python train.py --n_head=6 --norm="layernorm" --norm_eps=1e-05 --optimizer="soap_variant" --lr=0.0052 --beta2=0.98 --train_tokens=251800000 --steps=3843
Each number is 128 + 24 x the weight over its row's rms, rounded and kept within 0 to 255. Layers, rows and columns count from 0. Numbers have three digits each. The size before them is the row's rms in percent of the matrix's.

# o: layer 5 attention output (transposed), 192x192, rms 0.134, rows 181-191, columns 128-191
# v: layer 5 attention value, 192x192, rms 0.144, rows 182-191, columns 128-191
# up: layer 5 MLP up, 768x192, rms 0.153, rows 0-89, columns 128-191
# down: layer 5 MLP down (transposed), 768x192, rms 0.149, rows 0-88, columns 128-191
o181 091:159125112104123110109136126131129148148164172129127139082095154123122110117133145110176133110114131149076075146119166122144136114090105140168114140138120125138118117122130163114144125148137154
v182 093:162157151127130134119167143168087128118114135133133178116078093137137167108160104146112147106104131101101108160137131142158142113118104134117180097146111137085155156142090125101138117123167151
o182 090:155109119200116125131102144104137110099143097126104136082128144102091092156088120110153115133129128131174163098145136119102141085120136107138090161128106169118127121129205133112137136117152127
v183 092:123091116129143106112118143108131133105117134124139149106092148135086147176168126164100124090101124082127137095156144130108147126118137140152136120123138106109108110148109101100075130119116117
o183 083:100098127137115180195111107139135124150144138135136128153110140110148095113110185087135110143133118124128109118113105143194140157124113128158139120142156132150138125095116134134114109079149158
v184 099:131074152144111187090136115148137099136124106119136138179140114120185118170092135148111128098105100166118136116136132090092139131100104119144132105138133110088191142133143138122169181148128119
o184 094:171146137114128073124100103118114116093162153161150123110118113145083143136156136114130109138151134066140166140126159165128093112153115121157157163114109142063110109109137104152085085146103132
v185 096:122106051156149131155123078117095112160125133112133149115119140118128120150105152124117088084097129150146106129148148136178143137132112132123126147110131109088124089111125108135167132122145166
o185 093:148093144094131157121104189151188147088154132161099142117157176133102138123117107152104193105104112104081106136111143149100137183134111137142083149134099126159121130154146130157100128139114111
v186 102:132131129143117121062118138152156102128125090083090155141087098135116104164109118115145115167061127104149122162157137131099109088109145137119104170119117144165106150099126129156163151131128107
o186 092:131111104106141170117157097112108110111120123144109082086117151152091164133148106167119139113097086161131132132122068144102159105140139117136115116101151131069081142116102140130148103105132154
v187 102:123141088128139118107119105101156146109121127146175118131086138086151132119130123067133150116157134116139113124188114132104132140129135127154111157055138122118140110118078094148140131106097153
o187 089:108125107153095118136122123139117185084128190109121114149159141165155131128109112121140165164097155167171120118122127146122106125127101109103158091173109102148160137170153139120121149143175120
v188 114:135188099125122130116128148104160126134138124130125128113105146110125113107114122125125174134112178089144113175167126124153164131138152132135114133126103156125156120079119127151107140128039147
o188 094:100123112142123114140140099128165122154134132147142114156099192184109103108152082159141085135159117123092112093123143128099133158133087133147122125126154116149161119159099092127159127126138116
v189 095:159151166114155122098129125143124156150131103133112114130141153095148117196137115087150130123144130141117142082104155112162146091135077128157104116115115134099122137133152099137123115141142161
o189 091:137103146121128139152120154145133102184116130105130153135166110125110169077110133150138134092111122100121092067169143127114121112110191129125143149182072094146141125137113122148128114123152097
v190 089:102094096181111168099125108111099126138140122070108138111137123099151120148171135133142107098132113110112144145112124124144141152078147103131112152135127152102127125120138166137126106126110097
o190 091:182165150098169142133125146081142136085114098115113120147151123093096108109147141106125143133126143100115101104100092126137124092144108137091153142105096106132080113173105132108160126124121168
v191 093:104130123107108109135110093112136125114125145168135143110103146158102109104107085136111134102134115185097122171160115165129122117081156115104147153129108153082166152156153131104131132125127123
o191 090:135131140145141143110086139134154150151091129131143135124124137131146096119103122134117132169108116108145140107095136109150149130151126094111086148142140073130112068073173160124126105156106140
up0 106:103113132103142131094109129161140142145151149112127138138115121128150076087121149130100124094156082108101141103137132099117080164133106143169118097134131117092168102113136120090092155126147115
down0 113:129148145167147143110117099157129108142128159104163123117134118101117150115126135167125131159159091104104144082127140151127137126110115132170126148137158115160091164094158092107162114119115153
up1 098:120155158088102118118045145141113117151137148147094147141107131135139132097150155138111098127108087110133155122195062086155139134120167104159138121118126138133122154125131101138147120085133125
down1 103:139149159107136165109109110096110131139155151096135130148098154140149132159100106125133111112099167134129119164120072163133136129152127146131125160143161125139121105123112117122130121114132118
up2 105:113127137109196109113127166090122148090136116086145104132115108129124133111130110170092167157113138104106083129127171142115136160152126088144128121133146145102156105128131103107134153126132110
down2 106:121107104134133083116095120111111167115138139133169101107142132157086105084142131133164092121132072152150130088130099131133117123097109131153163126132116083130134126090137138094123152122084110
up3 110:129098137119145106166142133113128087144131121140148163140122119154160106115096138104126163116116104106091105152137085134139100159112088089178138117108163113120157122104117078122108126129142122
down3 114:155151101168125113126164145163162173078125111117170089132143093148126167130151150130160141173106129138109113117132099167113119103127109141141115078129143143129117070131133050105119151135139116
up4 104:122144149184089142168120125123097097148132111094126159154122133161181084133119119152111098150136149130131128118150137129131106097126155157195131096101082150097145159110138115140114103134140116
down4 100:157116137115103111106121104134157130092126139115143093104092101130113090104093125131118153147174105136173122124105113082140077098111115090103121151118126160085141151118102103099101148132128125
up5 082:121113157146084125103134170111148127148117151135122179146139104157153132083095159176105144163143149116148110115113090099129137116124138141117139133115132143155137092129114138141106085113112138
down5 083:155110112120140174143142136140109084190158129108174114141132147154143126172106139129158138132111098125116133130097165136153073113194100141116113158189113143078128129147201106151152110109075104
up6 087:134109153090107190110122129128115150078121126106122134127063102145137135138120116169095109108171133113127114093140092107119129132116155139152185140129147133133110128102115140092144134167125150
down6 090:121092099150101117133091116126135127152091108114144118142116150121098144114122112130148123152138114118190184123095126110148115119157129135105108132112124061093123154135146139108111146117121096
up7 089:083122092143131110141087127102146119119213116127083102119130207158108096132142139112104124126141081100112176118143106126102108129118106122178100132141149120137119151149102175146139156137134154
down7 083:141129131106119081106151118135151112109092146163101173179162128098124146160099076145132128176151146090094144108144129118126129168139153153137080132084127121114162073113119124103137117097133081
up8 103:138154092143139130143122110133154139135091148155118125122079124079141141112118184172118102109167111124120149082137136152138139125156122139103133140128119147076148108160147138178112123151141108
down8 128:105151091126098126078115129139167092112091135126102183168109145120126096096090139142112152121093134130161157156121145110120136149136132155126149116135117141093090161156112141144090122112169120
up9 110:129046113116129084133100143141161133165127168135128137113121119094122129110106118089143141099084152131138118140124173167121112086147147133165138134104125122172131096113176108131134103158124085
down9 101:165156125125128131127138140116118122126122113096142131110122122126095106160154135126128123128119125125160134132103124188119107067155099213108126135108121069091123154120164157137120145150161178
up10 096:141133108071124144094172105142164080075138157132130093137119150113165130126092159129098119081145167160086143129101104116139146119157098131096127169125118147174127102158124141161158167096132142
down10 107:130118109157125101103122145122123100128135085116107109144120121106130119125141116109134106116085121149139166131106136126137130102157148113120153138126144104131097139171146084089123096098116122
up11 090:124112127120121165123118126112171156137142119161132125150118114130104155148149098109127096107110190142144156113153119130131129122130113128104103095115143130144121106092136165120100170137129115
down11 099:130143133160136133135152077121146106098098144128098120161125157151121141165103110149100120101146071094118132152126182115086117085141153112128141131118102110102108128075123155141142103136163112
up12 102:129134103138105137129155112102131152112147149117144168112155131164123136096139124134136142106124174155107069099113115141101135124119076105147158152131137129180096107124104194158144123110140116
down12 111:142146144145131114106087151161120073129126087133124110184081118142108154140102128114088114145147088123134151121120114134174105160127137153114115107132102129096119146104150095148112131104109179
up13 100:159123133113107151150126107129135117117144146126108114092154125135151125105123092181121126102122110074156120143155169151161128143133128152157146119154170107045159163098107147149115105150102080
down13 109:135159172148097096130107146120119123087117168093127124156142129132128124168103130097143162049140151129162130143118106152109143121128100129135114154168144157127069122162161083124119096110163160
up14 085:122184165105116148115090105128158145121142136129140107150109116099186157092140116123144135132119134119128144128125102149127095103132128102103071121179114126130165097123110128086080098111109129
down14 065:150158105115134121100108140103135089119147096148136112083160159115086129158147122127116123149093122138154126125125153147103126138137112077137135123141125140137154155132146163148098108134105114
up15 109:109112127097103130154170133086088112114124157112121121115101135098122088131137131125138150124128168108121159179110131176133149148166116121129121144159137112148138129143104119079164115122133142
down15 107:114141092090110125108145128146154154150127106122098214137133124154110105161149101117136101081124182147180114119167133139116097104126144129113089137130120143143156150133133149151137170134163126
up16 101:128102176147153114118136126122149103109185110111106104116126093142123109165134131150150074140161125132129177147107123142120071116102117168138181124114159178101113110117116079116150096140134162
down16 102:174193140175136123147114128146174156157128128145120134138145134132128145110113164102098146118127141161147094111110094151129164076073137100132123115123147119112135171098134111122138149115103122
up17 086:127120111155118114120148160139158101123107100095105158100158092118120112071089155135119078159118144145159143126183134119160158134122108151155134116170130109148132107123140129135128164128142149
down17 072:110138103120085108120148131128188129155132159107171109111151144113119102134135083102133172105163118147114134160132133128118166168141149138155165083113092116146166128124106160141113106149137102
up18 097:070152113138169123104113145153158132129147142152106137102124159108129148111137130135099128142152119089181110143164120139115145106131112146134151130122106116157126128101085171166201155135083116
down18 102:136097119142091121103150112105125139104124124127090109127132147159097049104128123124124154146128062126138099095109134126156123174121153098134095131155154093120145114114134155102081126083111147
up19 103:103127142108087151133144148162121116110152138131163087099131120171127129101142126108075091109161134137127105107154114123106120126128135124126119129126147126148072132161159154143130102112115094
down19 113:156152099172173111089143096121123122136111107108114168192112125117082093165160165149172159139088117127166142098156108114114112113096123160135119135122132143126133103106129145119128143141118119
up20 098:113106140114112118166085126113151109183095157163124156145111115097123153094165099120141128128140112105132102118098116140119165124125103126140134125130134123143124107134160158138176085155133114
down20 104:137100114136088112136091158137131130122146088142143131126135112145143098143127119143116106105133170101112126117145069126164137150143135158110104148131152128121158139167143119101160137135116077
up21 099:055134117117085143127153155130142128137162161141146131117093121090087143066131129142106101143099119171152130157180125143129131120125175143086149118088108100109095079140152107143137127109091087
down21 102:120107102106149116110141137092138103075092108154071099168164130097129159138154144169116140165092121107160164088108134085131148130083154145120154089118151205172126174114114112111140120138150131
up22 099:137129152080123143094193154119114100152137131109150133125112135109114122121149149120119119136161114125111131076146136144116102120113159112146116194164114123151130118168153139130107137175150137
down22 106:124121131084082125140147088161133139115118153162139113162140182109148130136141137083154073184124134117156148106166199149158156141132148124086169135087126088132142132157147152154153141135139125
up23 092:148140123151150137143106134114175113139193145129154149108174109148154116140123127151124110126115128115106111101090144171146131104092105149146165129090137094089145083157133121126125115135117171
down23 093:111112148110111151166132114129100101168141119130136072140115126096135154142133144116142136125172078159142106117136098121179134089165154173126151175166139128130122177090132111135155109128157137
up24 100:147169121137100136150097116099142079098123144119116129134144158136162154137165163100103091120133151117107136108117147144154090178090109144154141116142115082105138130109139142157079122125137133
down24 102:127103111113114098115133100110153160091162097128128116100106125125103120126120132122161117114145119159125104107144149176178126130125091079119158136139176104116092099153139145177164099127109143
up25 090:101162162182105121131116097116134104146142112174107118144152108127120161114117151108108081128153134132120123118123108108142121092138087100135138128146117141125138122080105135154147168106135173
down25 062:156122105140135118137122094110155125154155116145135138140103099139130071174137103116132134151156181139163149189113140140134119144144129088132152109121133109134143101141137094125179113143082111
up26 107:129122091150133126133168136117131113083140141125117120136125070134117132109170163146091122145112119156112129100149134120101149146149100146126149114125159104150117140139120132130121088135117152
down26 118:097149096139171083117122102090109179120144133120133183089105152131112157122110138133160140144139158168133108095145146109141144109128121072109118104124143135130123130150085141128125130130130186
up27 105:133123129113124135134093120143108127135102110138115128140114126149118153101132117109115119174134112116132131116128111179170159122100113157106145124098126153117160096134164140118156134152127126
down27 112:151131096127123139122117129181139133145141099134134128097098115153098112131130141138178130102076120120120144092132104160114138115155111121115132132111157153162063122126156133150149130156143122
up28 105:148096140140119119133135092107125119118104090151086125113139123126130174155136163165100100113138117120148106104114074154189078150157117140112102128114167112104138138098113153110163145106125140
down28 107:136137119107101166155110129122137138133106113094086120189094106104119147135166141162164126123107119144174085131125102157144148144107138104155132119085108116145146160117117130162156111148123080
up29 100:132139127151102139142142122072108129119138113190130164084144099097076123122119139147145120163133098118119148169149107135141151140170115122152085153136153136127133080147115153161120145127098108
down29 100:152149120138139159127164132094102139140145144127141135106125104119130139129139107103152114158146097174105152140114126118103140131119144165102138153132108138155139116158097110050137110109107159
up30 086:128132145137093125085151126117136134134090096116127131127085136137169110136127112140122144120157107124152133082137087177081097154120136130172123125147155164125138165151140135114107132075118125
down30 096:125135169134121115107123156094111166092082080105133117134112151153163153152104110098173147167139128133129126123137159139147112084151129142154147126165181134143159172144183144112151125124138097
up31 100:137119118133159160148112076105095110162142133151107157089155162099089154105115123144114118081101151097105190123153154118159122139113129150132102100132122134119106185096140132105134110105133115
down31 103:142113120150102123129147168127151152140150130104120112065145116103157114105130118106094104139101107076094111141097147146131096119141102127136136087125153145092105129116124137135115105134091201
up32 077:151108119132078143134082114129150114114131077120128195149119147082190145136102131142143112116153122141133102110101114115145179116149184139110133152134145158124106116096149152144107087151143095
down32 078:152147149111114106162127104130134124148134158087147140087109179137075082110147110111125139127122160110114097096145133109108111143151143096134129138104090114150150116176155086126176153148127115
up33 082:147112116164140145149118097140070124110092125083083132055129125126133127151148148122111124142098139108130083101167139144160095137144137123133139091160127145134141090122148119113136159094131126
down33 079:098137131099119108138128139126121142170107129099141144139115148145119114162128139153123102124159173123108098147121115161162128155125146069087101078126123114143158141109129130150156088130124095
up34 098:103140121092110176141132129134099148114150121129108147114147124143139134155139112106109058127144116125145129129121143146110152146092113102134153148110110153154111140102168145170097147105102089
down34 086:083177150122147082122115101140116079113178097132125126106113137117170123081109087123167170173144118191103140102182143111139098140119146121111127151108116145112130120161119118079143142098135120
up35 083:103095125119096146117123183155172104130108134126100128068153130129143147158136129161151110130125137101146144146122098102126120113128158122130143102156158138114127130127128115130156160063082148
down35 084:127169170098154103167123125079154119153120099157130138113065166154122116119145117060125149129142143139124078130153159157088105194147114114109130144124126117147135127120128134141130154071116082
up36 092:127119134138139111124165104062132135124142080137107107109130134160153085167110094119097164093121151135162112125103130112184123070096138130119153107106179124151125158148130120096156134135123123
down36 088:163110088156139098114131170124155160132100122126144077129134165151144139122118094143160136102147112118124130125113133135164131076143115148163159142148193163122107141149112110097112142114154138
up37 103:100120138123118149087115126146140106132139148124133161153112144111164144060160102094100154151113094104120103137087138122127111134123173141120154152131130128129132063115160146109107131144100126
down37 105:151160135149098091099097129133093151144110144139151141137108102132141167110148129110113120139156151116142072098149129112115131152102094108070140130093141146126169123115142133120157130168096095
up38 103:127104134127111135179135143125106100114114100079130109161106102136097145141129126128134111135127113108131145129174109094129099127138078112142107092100139106108129129134080108116138127104107146
down38 104:194130123143152105140085129103133142157179111118102141147117124164128126148175128092119144145135160118128096116121104133131123145108115142162166151142122132092134127159183090150115101107170106
up39 095:123120116114128140135147131168154098119144131158100122137081153160167116104152125114098068135145092160152127143127125100124137088140122162150126096133102118095126155119148142126172110133133121
down39 099:132149133126120117150117125108134106088134141051097139134153127129087161119156137141156126134097121125137168095110133085112121134148134096113142110076056094117121144130114110122112172155125138
up40 110:096107145125141112102124139091127138127139100116130132132131168116133125138115162122152108130128146123063165125120145136155147105110087154101119144155143115113164137157111093144139124168116078
down40 112:088124147109099107103132120134164140097095173112128144138131132110139141135164065113137124112108111128151135155190139075090080171118126082140093167094182167133190134133082129124148119113140135
up41 099:158133110101104135139146120181159099152147093143104109127154097082157144111139115115132090189124128113089137129123117128127147135080150183144122141139111156115147120104146138125127132121141090
down41 104:130119165114099147154119128118125097121112166133118106129159169175143119118129112112120112138158116128124143094162121105128118127143091127142130154128123142126148101136136130137114133123159092
up42 091:128109190175105164110127120075144146132118153124131144167122130090134122123107113133153149093127086151080084125108153140150111150130134142132091095136110130168115116140131109121150106147116077
down42 095:123183166126089117132129125154145116145178173165122116147127131184113125134132107131128103108101085149141108105126102118132087154160129131126140097129140145137099128167132158116149187137142096
up43 101:126151149146112125132075117141128133129127102086091098102111134119154138155110107110141110142113115113115111135135090136131115113122108156159160129120124142163108171146097089112121122121151123
down43 104:092139122158139106102108112156091134162109097129119097122108092156129128115179113117126146101154154117100141139077127089070109133143123118080093144123127141120153137142079144174143145127172144
up44 096:132144116113114153171145157144121101098143148128093130131101126148128130085147088129131158130116100137165115112131111127129149153123143111151126130101122154145156157124126126159103123139102111
down44 088:102109140173127108175113117136129086146155114167127141172120127123124114132150129128140120103156135160153132095171134090153139126136095109121161190100142151120097123119118124158149125135107146
up45 095:147119107115121103123109129165153101134150123189142076096154118097175116108118145137104095149140120187101079116135136125121087082088131127168130112156128111153130151116128102143164119067063127
down45 073:113117128124146173128137123184157125167153116123153166149133143131096127174165146115103111143112155135116119121083130156133125129139140096175169101093121161159117141155169134175153095123092191
up46 088:064150137112107157113125105104118128108140143145140122160131116105113129134148178144126168130128159099127086174142114091147077087117143121141121126147100129148097104087172086178130141115156147
down46 084:143149106113067142091104134131154156105138134124110122090148130140116146147059063128120100142116154115108111103155111116103130122181151106138126147124113159179111118138152151127136116117132069
up47 099:121149161151106134144108096131112101120159096104160067153133171138129150130147161115135164121136110141148120126155148137123077133124121160160111128112131136145125113104123105121092120119153151
down47 099:131123093137132135152096131104117139113114136116114143150124150153112123154086144135095167137116120131141135127094127107141136086112108129092153144135110111148096086139131191116108120161094097
up48 089:148126152177118141173113144148130130124177107074087168118112114100135135150137142166119118070146159108078174155115105137109101108150105142105101104124144086119090119129126100088153116093108172
down48 095:151151148161085139115186177112145129147144134130107147133082113153115149176122139142153123136090127138125133127107116109145186150098111136111146155126181152172160147135104146113141115140115162
up49 102:112107151106161127182075122103142136148156157120139183090111099138103143136137073115107122111134113111143090128127119149109101116165107121148122087114144140127083173139092140150122157161131164
down49 111:124144112176123120128115142117150097098110113121142133164114147172094098134145165103115137081118103130159173183144112078134167125126101125107137160109114117144136106111153056127091106094116132
up50 093:106143146139154132117115144126164134107119156163121130132138133123126121077174131154108138090144120104090148149109129131112095138085149147148133122108090071111181183116111126126134143134123122
down50 102:122120118105123091153084147127142143115110117129113097110120114163131123138159158115134137145126109140135093121101157169144169169112119129093132126105137130086136129132087145144139121165107115
up51 111:092111135116131089100113130082154127160121135144135108111161126123141120106131126137112103064151127111183122140139116148151111108127121144123148176133125152158145134128135090116127107103159168
down51 098:156130096140134156140139170133110111109172160091112098121175146142132117181129138131124115119108150136142110172142160165087143041155120114118113147128135130137142153097143127103146134126125127
up52 100:085124110122119091172151150157137139144185143092162092128157125111112135143141161172093169124196151101125130154136148114128067146148107142148128171121112132107116135130121153158135159122101127
down52 109:144102123106115124128106109166108131153098129095118128112113142146142166136109124139155080187135099134153180122122136139077163087128130122150136162125155080116129129095132135104085163139129129
up53 091:152163106133152133153115126152134156101106140087066128113079093124118151101122154133153066097117152175112077141179100111144101111134148108143143110081124181146113151078101124114128122120153145
down53 095:164140114100134106119142144155146112105138121113149040127131133105128126134128073157111140079128126156138141118152076190108092137111126110123140113139128121117106111072153105130119086128104123
up54 104:117109141106124143124090137175137138160163148088133191140130135133107117145141125114146117102119139130100093138151148157130134114122138130108138140152080122163099086081105149142157120106107149
down54 109:128130130133177115099127160148181132146113103113141148184112118102125131147143167126084128158136119148170140136133159123185111103127156079135164105082089107090111126128124129097133136128132142
up55 093:120131127137140098110175104175147135100162162100087141151142080194124121121117118115114129051150102153100117089138121136120103098101128140143154137122143128149145152124118133124098153097151126
down55 104:156122113162162162148147089171130154166161153151104129120107140130144096141122120167134142116152123108118120139116129126165123068080144123158137158132142135073155166107125149099155111148116155
up56 096:128142135087140104145147159129147122114131151178145157125095107137115106118130140111144130142114137150116119129168111114143102160121145105063141140111096191163084132114165148065126205131100100
down56 102:122123111123140097098141099126122084180105113088102141127153128141145144125126098093159157100187094134111131100106098142135100170148127143141089172163155130148167101091134133152158063122116129
up57 089:065100109123121151122157119115162098119141132155169151160112122150114121144124113102100157119090129092166169090112116108155112167148096131108111158145132121125096141127167156154110141110095107
down57 098:114144143076089154141119160141135102143152111126144095132095142131113117115154144103148099097129135123151111162137139139103133191119115154147118110094161115140103106082185105141153101170138072
up58 112:106146131142110122091145092094113147111138138114189115137147150140156079103168144118112162144120136125094105131154136118119107112106103178137181121097137120121136149139113109107103136117100152
down58 102:087157156088081154140134130173099116112097097115129162141108139134146146164138114141134131151117141117120126115130151143139125073072110111139116117105107142145130114098116088149145078102138096
up59 101:134127165134089129131144189119132096133099118113119090133141103115149123128115109106150119132113113154110127120119146117127109129140120172158096151134132128172100105138124130091127169134089056
down59 107:091137162112118170106125136139112138145150157135146105116115111089137092109129161181132132133166115159127158101119096125099164156126141144120132113139145109132147133152153132102165153173145137
up60 096:098117115103151147142135146185127156093147107123155126124113172134132125119125148122170138122149178163155154148124101148127110111106155147091131129106135141177112164106131101154089135156152128
down60 095:121146155126142141101186121137148113107150068134124157135102118142171144115069146115129121150125138165122130143097087147147092154122136099169142121132118102128149128114134150136128161136147073
up61 091:170148112118144136140125122097094150129150159096132114111125122147124168130157106112091098188140095107115137147117123102135083156155104077141141115114125132127143113131119129120102143078128116
down61 069:131139098137119090121123121111101133184122172118149143115112165137125106164104083170127129128115127100120101135150153114102151126139149101162124110091134106135087098096167140090143108133078162
up62 092:169146153138081123131176152138133134105176151150097161136117107125152144082134114141117139092154162172110090162117083147131106135118126089150136136104147100095116100158111140146161117112138100
down62 096:137112143098127135117121101111109136126170092091138105129161186142144155184137132089161108123112157139143084128143116145148137130160156154146134153093116120127135121131161133117117120171130160
up63 116:160112145177107101109135131099152112177126117140146109101145086178145106149135132124121103131133084165100118117104121124166094102101127133156145087119150137137131186156135126164149098114089169
down63 108:116140104156098164105088105127154156105152116141113146111126134190151130135100119135125164122110153156158092114115137133139149128134143180147135125114099174123078179120118139103094164093167085
up64 103:116130137098115097169137136137179134101151099110097125125135079126123113150159124097118128157066132081113163104107129136142086138127125134137142092145116071152096155111097138087123133105112091
down64 118:144139120131173138132123156111116054130144187140106161108151121152144130131099129145096120148099136086096119100144115142120151111163078132138121132136127142137138142152112131144133153131151135
up65 117:124121102159157142099136131106131118111163164178109132156133097119090133129149163143114118075130149105108155109143090185149121111115144106122123146117142111123091142174123097158151157102144119
down65 116:115138117122159107085109117159114081157100125110117111121111098120102114133103089116176074137161146116147112124137107083089092122126098087076099203105131141157142108175126113150143107090121140
up66 098:118109124174135112120106109140123124100114148122132127092115114161130136120127121119135166127125120103126152122131092129136150156125159107078092109097104111134085090089111117134135118122130130
down66 102:126116107167170099105176088137149128143116137136101163121103103126139107142083120146150147157132146140111125111170164112102119143144173114148134154096162132142171122144101126134167137078117116
up67 102:151133089114137120127111087111155132114146119114108092137157143099107113127088133145111084112108094139111153132083133094128119173129118097163125151156125143142146185125140110152111149104123110
down67 109:117146150147093112098150120140135111163133124106170150099129139116119103136099126146086118106135134125155116114125095122137093135127127098130122160139164130124100130088141131150112158160112190
up68 096:130100118092152122119168093104154129156134174100130141105064098130145167156084093086125147098114144157099159134121154096120100159175152167158097123138150164157121113098128105145112145141112091
down68 098:150107160170152130156128124091168120122141133154119127178138140134121122167127131163163104143122078127097122137070111118163181083142114135126188108158130126107098103097178148124145093105104143
up69 103:114102142111114162170112118168117128124150086167144138115137165156113148117124144131148108131099126106142156094150110129154115142079079106181143131119181101114130119128137118144146143098101120
down69 100:146137181144114126153115154181083109129151128090125105128153148146115160128069148156129161119135118116117148100105094140125156060143128156120132104139103174130154128158148160100144123147108126
up70 104:140137105139110142147172150125157108120132135134115120155131138138157121143120126118177140117128103090130079075146149116158079148106135071173156134171165136160144132171120124129130127084116119
down70 104:119116131158149143152105134144129135092154133120138128173135102098078126142087123098136174102161067117133145132131121180129158110140134097123139171096088125102116088127125120100105098182151137
up71 102:105141139125123174104119134162120088121112126133118126178139127145156082172183116125140135134132112140102126166153124109120118144152073099118139161117202144170185152138152098100136135113101145
down71 109:115099162113103134101097154110141137074095106210128170134080115113161145117152123148097160121158137145124114147125128114175130143151148130126126123113153143082159114162171123154119113119111145
up72 107:145134111119128110103125148176175122117114106148094141114103058148119118075157129139118117131095131170105154174151106133140135084157145110122175137109104159146127139105125114120124155085140133
down72 106:119136125056134131183147140141134132104109089110102111098138122120127161107123154084173159124160162107087133148144200150113133125140123141110157099123183163112158090133123119159179097148143167
up73 104:137116119114124125113102121132123132134137089147139138087123097146148140129091095133133129088115142159114131093128173084129091112165143154152150137158116086100121074191162124103116162149109132
down73 104:149120140134136141117102168164120123127103121152120127109156093095135130145145145115132078108141116151132108135186141081144137142169086149144094115114087136127171163138116114108082142163115156
up74 097:149156132150140108140091136107166134150162131111168070114137109138150128160117188143136103147148155122133106157142110129091156114111110148115115096129102136096136185121131087134105146184076120
down74 108:107107148143144130138088099149134121128144135144098155105092093151137142121147122108074159118112130125148109127099149111141093081117133118144169147109158129130127129150139142136165146152177139
up75 097:145125141097140092100102124108073159138123134114119183145144103198147159147142154092137126087140136162103105116124143091115131131134165155114120178134108100138142117102141068111106093138146120
down75 100:134139130142092116118101176136146125118117140108113104148169143158113112101108134136173128146118072121159138150119108123140150115115102161112087125125126098102135145145108148115131108119145129
up76 086:094155121130132103161084132131095119159112087146118111121133123127113088108098113176130121138149156151103159130143135135145118138139114141121142111118122160154108102093124173161135141094126168
down76 071:129130113097108113100065166139139144108130153111143147112138167137091121136166126133127147141126170162135071138140084169117116173133134103154114107112129144119132121124203106099171100125102088
up77 101:134148126104110081139104115131101131180118161128112153136149122083138136129130133108143108104102147133128115091117139134134118101129126129128144118113121151143175087182100116085115146118094136
down77 090:065104159134153161099132079118132116138122091169151067138105147122100135119160074191133108139133091129154142118124129099137111124131146118122127133092143137119115134055093122154154107128138112
up78 092:079197168121165161137132125157066136144162144124132126077162132130108121158104117130101126156121117107104081109164083090116165118109151137104139113140132104149172068106159131130140152121114096
down78 093:126126131123082141141102121163150121092132153141154105145109160145166118119152128111113143123136121164172121160132143146137126156132125147121111094104114120130104170099150131102154110144157120
up79 086:124139164118058177129120078131109146090136159099117121111143097122137135113107130133120144107134141148133144160098127096181148141102084084129110097146128156157102184114152132126150106147105171
down79 074:158098134131162125153137144111124140144094151102142126111135138113099119147139114158137167131110128128090169126146154150121114158167140153105106137108120100160110120198124096131129166102135119
up80 108:077096173116108105139091133127183163124122101089162123151124113123140083109103150122137130114104107117103121128138106122107138154100140137131153133147148166109134118169074126140114098079106144
down80 098:100145117170151147116163133125139138086118121129138096180116121101154127158139145112088116133116100132100155109072126165170138145126110159143152133119125135126185153124148136125128079108140101
up81 096:087136118130121140133115124096169091117157189152121136113132127102149177074088137127153138120139118128126122149121119139157133137092112151144140111173159115115081108125142112142109150059138115
down81 098:118178104166097122141189106189104066136099109139113106122109100142119059118118118126155168179175158132142137101112132108134115116091126130090121143100093131145157132145125149114152154133147160
up82 104:118105125143141098135139135066150093135156127113116127145126167117128131100124094170144099141121142132073116123141184160100118132103145132096089164097147152115130087136129119110149134118098119
down82 101:119128110125091133182126141107112119103121147138144144109130127166156101142102151126098165121158119114163146119118130115124133100117159102158144145159156140111109166090155097140078134136182116
up83 093:157152098156102146137146178144139061132135150118151120135105113155101102143106089111131176170121093152117111120126151107112165175091110122096125107129135127123093130108134131158105126119159149
down83 091:133091163136142124122092142100129145080151096117147137131142146138165162121159115138122122108128098155120108103126119189151152163131152147123119117141144155119191106124131151154178107132108112
up84 082:140146142110136120115100153142157158159118152124171092142125142096149106103088169139110116112125131139127131109102123198153143110151156133098077104111154099110115142169146087088121135135110127
down84 097:117114108147111170166130124098117150107129108149098165068147203135126111144099152131131149160114123128139123127137142099091109129088135119125171143182170132135136162127121142127140086141157142
up85 091:174099119150118154118122126143126124119114172159108124130149121127120125104137151154121151141099205143142140098155132137095121048143126123098149138131111149154132135066170168136111131095113167
down85 086:124125145095147136108146087171141146142130125122137119140112163120109145116152120129107102129176109090147138107114105136168134191164089110112115108096110141091166138090117149093141100134122105
up86 110:137121139087093096130101159155100134146139133143108115150122160157130141135150135163122122160159073124128113126152123102158094117125128162092152173126098161163109096147148144111111132148113089
down86 110:128139122141143117116091122128102126082067095117124114114145136153157140156149127119124124085099141119090152137087112138145108123073109137129112099130137137115165139153139133167147165129148129
up87 124:097148124100070120144102143160141112140148100119106131164105062127107103146139114157133122119139126156143137187171156123151137128130147136118065137132141183114146115124124135106130146061118113
down87 117:116110101155127150110130076159180104104088129140124139150168106123139117154142095110083177108092143101135149104139167128096149145098082109133151128118120119108163200133128116190126116101131137
up88 081:131133095145136114120131116142127144131192151152078109129080084181162127171105133134063144129170111098135148119146109133138108154124161119155127157157100079139066129132114119154128126128142113
down88 095:141134110136127139116166117118143121149135042120142164153100121093105144155152129116100123162125085115088147176113177135159122141106177085088101088123116115119145103103121096140118128130152147
up89 111:136118135097110093064157112158136136098136120136108102146129128171118115082172127146147117136114125125165143128127161120133131111191120147134115104125118072146135164151143119099148110122104126